config = dict(
    n_layer=12,
    head_dim=64,
    activation='geglu',
    norm_eps=1e-06,
    schedule='wsd',
)
Each number is 128 + 24 x the weight over its row's rms, rounded and kept within 0 to 255. Layers, rows and columns count from 0. Numbers have three digits each. The size before them is the row's rms in percent of the matrix's.

# layer 7 attention value, 128x160, rms 0.203, rows 0-127, columns 80-119
102:131141100111097135133096149155141107153133123134139158109149123108121110154119171104145143080072142094117146108099075142
110:134113131149143117139121096115147149112112119091104133081084113108134096112189138166089146154156102119134153084129134151
104:118154119130113101154085109122085128110136130156137165162159114122171134135147096126136142110103139127099119171111125113
103:145195140116132151125075175080138083117140139158153148121123118106166147118131137147167159107151135130153125112157138117
111:125131133172120142137165114159144187134145121112125146110155147139187145123149153163125142127123116150129148105084121149
120:106136165135107122118095161134094165117149110118159128118125149125113152132151149129121118133103122122195104116133111126
125:159084110113147149133118112163152097164159136117136089131131102152129145141155127083127142165079115134118128169155135134
095:089087121105117159157110113141128134117167113087118143133143121136115112135158134117124111098145129076108113177088120130
111:145175149145124088146145089130110170108130082122113160118115123167101133121145122108118143122128114125151117137101097151
095:139149092105118148105104098155080119088159123150144091122153138141115077139141096113096173093127141145108120100110125143
110:134135112151158134140154156129122099149104146125137128135166132118124141147146116106146149093125123147122163090113123143
096:142099139110111102148142113137145152126152081119156129071119097137147119133124128137161160078119061156140111086153114071
120:086102129099147180145132136110120153138143152105166112164151137134143125136128111152149154118125138097141151168106137096
105:094132133115090112141166122168164117159101113076131111102150174137102138151155151159118102084115138129108096113137064108
099:132130136094107160114121099114094163082136148151142159133137122148150111173131128148162163109095123122150123097152112124
113:115143116169105140120163169113091116155140102141112138133124125145151143091132123105072152111093109112148058112088127130
103:097125113117146174128087132105100134146108072121126121106095114126118099122108123179151122146114110119089123083128165162
102:113106115121132182122087115139116131170165146154146109151173123110110153121136134077142143127115087148100103141143146166
106:103158130114150124158100129127132109122135135108129133117130130133079113090138165156147111138095116178135144153098116125
102:109158106124118082114134107141125173127125169129130140159157132100150122141089102129120172158142124130129115139111132106
090:136100135140135095136168133140135130161115130141115169151118145082117120128140103114115131154072138131151096151097117114
104:150147088073161141126119106130152094133181155143143113163156145135147129142145102132121089143144119089083116123122141122
116:148095117137116137141143134104120121146130109133158126096101123070104117140141110119099123104109113149117101132158117149
100:143160116162112186167126133118094124134117148101122116082144133135129118128120125131118111133098089126150135112153101116
100:087113131125090119113133155108124096134155107096116101148135129114136139117135113083145142156128110092103109100132113139
094:121121127142156131121133124160129115133157139086164108106170105164106117148127131092132151159095125134139116116126097128
105:160104089137117155160123124139098134102101122171125132067121112153137133139111122134139157068087115103103126159141156158
091:134140126156114125136150121100086144122064144152128104143099147157152100144094087131137079096140133151146149107135092104
113:123134156135143111160151160150097125143117098136116132109162130123134108120065185098114118140108106114157118180103093089
104:156136132128130078124111117141120110155134154102084107152136086134097129091066113089126105110135153157148088151117129118
124:111121143136152094142100137153110118159141092146133142117147100091102153130100146148122097085135097142132128109150168158
113:112121131114150132135161120122112120153150113085127107106103162115088103117188120123103133109095180100136108055154130180
105:109111100160140133143135168127150118127074135117127134109148102112122082127072153115098147179122144190117100124133166117
102:140127092130102118128142119097136136151178107156113067095118126148094127117126143159084157144141134135097106099149134131
099:153129090131149158124088125146108164146091079122108136138107114122149120121113112132141134153098129149143124138130153101
109:156129128154111135081138168113136155121138152094106092131092146078149112141107122143148087128128158122116086125097100080
098:149096124111167137153139087123132127100103113135114117194108137115152122115115114106103120127142136129060114109125113147
092:206118125092093127134160114147089094154125161097102125091137151135112110109142133126125149129151098113115122127120146134
104:153118128087105118149157132108168199154144172165113123117109136133119159142109149180133104113166111085121121151141179148
104:152119118136126126157137133149100124125069150127152126131134142077124125103143100091115154085111149100121139131183157105
103:169116128078112104103087139156140157141117163128134141150110117145131104102136128143138136122086130112137140187151102114
119:155091126138155140144128122130159095135140123082113078133139104167096099178145078118110114105144153119132121167152122132
104:104147101080106143115118131127154126128153164094168102147131154141097134120120115109129168124142112125105127151165163139
092:112114120130152113093174086122140122129108122135130087120100113122144136101099126095165120152136121146121174143126117112
107:133119111168158103129107138125144141115159144073099122127156108113155132142159129103154121180149122118122124108110118140
106:132164146127148104158106156151125139130162120146099138105095124114148171188105123143143152129099105097104132111130136140
103:119148142140127131103129073134105147144119143102119113103124095193080092129123133157138129132174147131145116119107140094
132:147165124108110125126160131101099090115108115144106123167105123086118139160153122141173085119124134113112098122145103177
104:143107129143090182113124142140119122116187134102159129151159125118141121104163115158084118126176167118135127114091106118
097:115098106152113155148123115125152140132127169117134130131120144164151117144154124116111168104135138167093121137120161144
108:114109119100120095098139104099141133137114149091130182109124148111116114128117146166125149100096158133154151129111131145
111:116169148092146140092150104150149113140082093158137135119130064112132100093161135121167124107107142141146099122135107125
100:145121127143131153118129127111120117146184120149142094134144129134136153133133147133126142129058140094105147153109178144
103:136141133121093128124118141110119101100130093115119110122133097153108184120106183096105126116124157152145103182093114087
129:128168149153137140144106118112130138096124136160139138095094123105180117111129136069160115126138097141129105109152118108
117:158153172128104126148164112118117131195128130082130131133141088131102110113103184156080117109125126144121153133110116130
101:136153128181146112093144084135174120097116170146165100130081095091152167124109150131131149126152099128131122155100158099
093:081084107118168089153112127098145111110146123190160132144144156149157148111112129088120159101106110109152179120102144105
110:138142126128119125134081095129154116156145109143122126077171103127137115122093137097130131111109137182147124139177102140
099:131154118146122143149117111141144151111122138136142136100156112154177136110116108163109141108109126137111143143107131086
103:108145170116118121143173121163141153146119086148088133143127172107132105127142134125130118149132074078140178116178159126
091:124148173097189114143120131082147126102169110137136139122128142121160133108127126127111106178081113112123126134142100145
095:150121156098173086144160120149127127108135162125090135112107133159140134114158122128125115123119109147117115094186124112
119:120152120070109083119129111099136113151151157101147095175160132121088144139170154119123151139165126109149146134138152132
190:155111116105147163070129116159165097135137086119081105093104121124156151124142122108139145130101135147130112115135148136
121:133121121138119130153147152076118159132114141118141122143145108163141118112115163146118108156130133116121095097146126127
088:121120097097147129113129134148129120117115151120130125131113148155132163084141154115109101111073048081145110172109159146
095:111128153058132129093136097141155098122156131084121132082119124118128112146146114115109117189138130119142141130106156127
082:133136142139168106135118149084139132148129114130146098107152112134143120147036170099093144136110135138132146119119137121
082:158126118119119134104097150101121111128114173138115143131139162130131146077127159153168140161142144178121093097110068127
092:128128133134103124179067124119148104137143097123090147153118121085131117123136097131113141216177089122147099154085113132
151:112180147130116094112115168096112169146117195121164129156129137093116107100147160138099109127127134118122094102113147113
099:147140130103105072132143105136163141139125146164114125057144125144172120149123117093098138129127078141094095121149148138
099:138112154141154153081155092133142070112154109110111099107103140141169137140115078110131109097119140149123091132158130165
091:130066131151155133154108096094116154129102126100078142165146175097119082134106129125065142096114141105131115115169185126
088:134114186137129111102129114129076166124107124172095129126093149138131144101154147096163145128106066118152123138147129111
114:129099148084145160072129111115117138160144126167106140122151121181118137153103119135100171097107118107135142157134116141
090:121179118151137076131142120130121113135106162127146170145114109149157113115096170119110117109157124093096151110100117174
095:120164135104090111142128126115109087122138104125157122113155141131143128092168081127133093110174106130153138141107152130
083:132119157130131158119144089148087138185104140103098150122132127115106150145119148141126090127089161127133111117076180118
081:140135070122156135110096145128149152144141131107131156148130160159135095144130152103118152138141115146150112105123189062
087:142080138055123123110118126107109106151101153099125172077134126104143093153095140104137140109114092146165078142158097123
096:123155128115126145098164089095149113130091136099127124123134121145111153146133097108104119128130154132126127147137129118
091:146103105116145156150102094113117125164146132165143135162157122124137184129176149115154114082116104131142122109135135119
085:159133165146130141147108121116139117160145099140129142090150138092119104094098109103136141106085118155129130154122130120
092:135137086162104139106115151112137117082123142120108112134080147123089116164116176119111124082124117087140140163141124158
093:103098112147135118165090118139106129129122170142120133127152118095109123120165133113077132103105169123139086117146120143
092:149119121157138099109163110143201109149136131101092153087134108178072140081081160135144133121167112106130107145107122129
087:117079106088072104156090102130119114048100117153128138131165122116126085147111159122100113102137133142152098140173156121
090:132103144107147152134099144125096131110092167105142111155131139088140145116133136137114111122105141128120111105095132126
079:115126141153099133132099118130114130070114093115120139092119097112096105099148138127125132140148111157145113162152102063
083:131151075099102120165151140126153163110159103163134137085112096119110167129116168163140163127134158106161135150132110132
100:151121106120091149131145152114134155118128155209143122122139174076097133106146096157113106134130105139129119143155145158
087:115153174102131166150139152128086130122106112121114103107076109141061132152110150138151164102116123122126083104108121077
088:145136100123116154135156149162171086066180112159108115139107187124152102125143098138146104087135103123143192118090112131
085:135148134164126124188164110111127094141140123141102100155119102108171092082137101149110121139121123148184086116098128132
084:130115128161124126123134146100126124130157144137122094112142087123136095179107127106109156113162129113126112142104093076
081:175142087130156142125102147109123096141137149125134100134097141160119125118129155145138119078173128138127147118132139121
092:119133172073158084131150065143143137126102109131154123130080105135120130131110155150107117140114149125116147157126106150
088:137116136117094118116149140135134114097067148143137058132134153136116091118125119155141152140106142090100122097167120118
089:126119104161153156115094101174122144152140126147182053102095101108157125149172138157138116114126128141104166123134121103
090:139123141155148163115119114114111150124145131158143128107102118119119112090124050138123129140123131128094144082141119126
086:121131107102102160124171165135105127104119146109159174190126081133147145136098104092133085142132113110137098120086155102
098:120111118130085114136113109182089144134134149173121088126122132158121115127143124120149111118130167118136121135077122142
090:064117157160096145116140110159140125145127119133177159148161155159102137065121127128105103134137099133125117124181091117
084:126125111126058121114160140184100140179120117143097162110092167107129135130099122162140128119124134101110168149148128111
083:143103109156143141126147122118130159100082158113110148134125129154088125087105144115114120082135113139138120140155125150
082:108145114172137153146109081156106128099105147102129133092130091083153111123089166089135080127127108138120148082175133103
079:143143146097102115131116117133177157089140082099125112083107134118080084097153112106134114142132086193149131127105143161
097:103138152179070155171131109111100128127084100144120161134147097151134113143139159143106157111127124118148141135154158146
100:127121137154114149117118155168124148142164186146109137096073116130121122214133126117148124102110146141145144143078104118
087:138109140088110127095107119134115147139165149162111148145099178150144122143115128078146201131167129169130097124131149141
095:126112113069137114139144148116144138156122127132167133106134067084142084121165086125123179140097158101145108121117094126
087:060106158088141117129121152146141099106120094095109123150101142167087122135123102118068109148126147125122120165107114108
095:107168122115135158104129127141079127108141132123108115124133149105166184117106168126109126150157122168114162176144149105
089:091167101147112107106120104108088119141109137085132180105147133142118115097102115086093134133147170132140117101134083101
103:140122097156136164138099133121101127128185099135096126140130147128096136139123119084152133067097099167125144113114148142
084:091117095112104141168161122118134160188145134118095115169132118135132125121126129147148118096167119124100167161111130142
083:170137105090088120114130176108172151119107119140131075130111152087164094145114088109123129144141160133130132107139136094
083:145145132132134130153154152102102102157130145133109136100128134130122119144164088138149148176152128082161130092163138153
091:140093086140110087103123105131115106101159127117118132127158126142113111133137146123112128159103083167157133165122132144
091:090091152144098119104137142131172115111140110111126131090115148088104168101130144105176150121091090164113132094076159164
091:118111117117125110135134055167119142101131104109130145149106163107122143110157120159122115121100152121123149133136130127
085:114135135126111115169137133122166115119130124147150153121132154134129180184151092114175160134126100175110110137138136109
083:077153123153140129108112123124137095136166141135153166180175159112143121102114141134134132114099114102121100124174102134
093:132151111137088129114124136099122124112120097160159158118128082124127130115102138109150147089166107142102127096111143130
085:116154112134101131150123172097149140167157113159130141165135088177127132162123115175117156130084137126089127139098117095
091:131070133146127151118116117133149130126137113153085159143146133116107130154169104146152157135175118148149138119103121167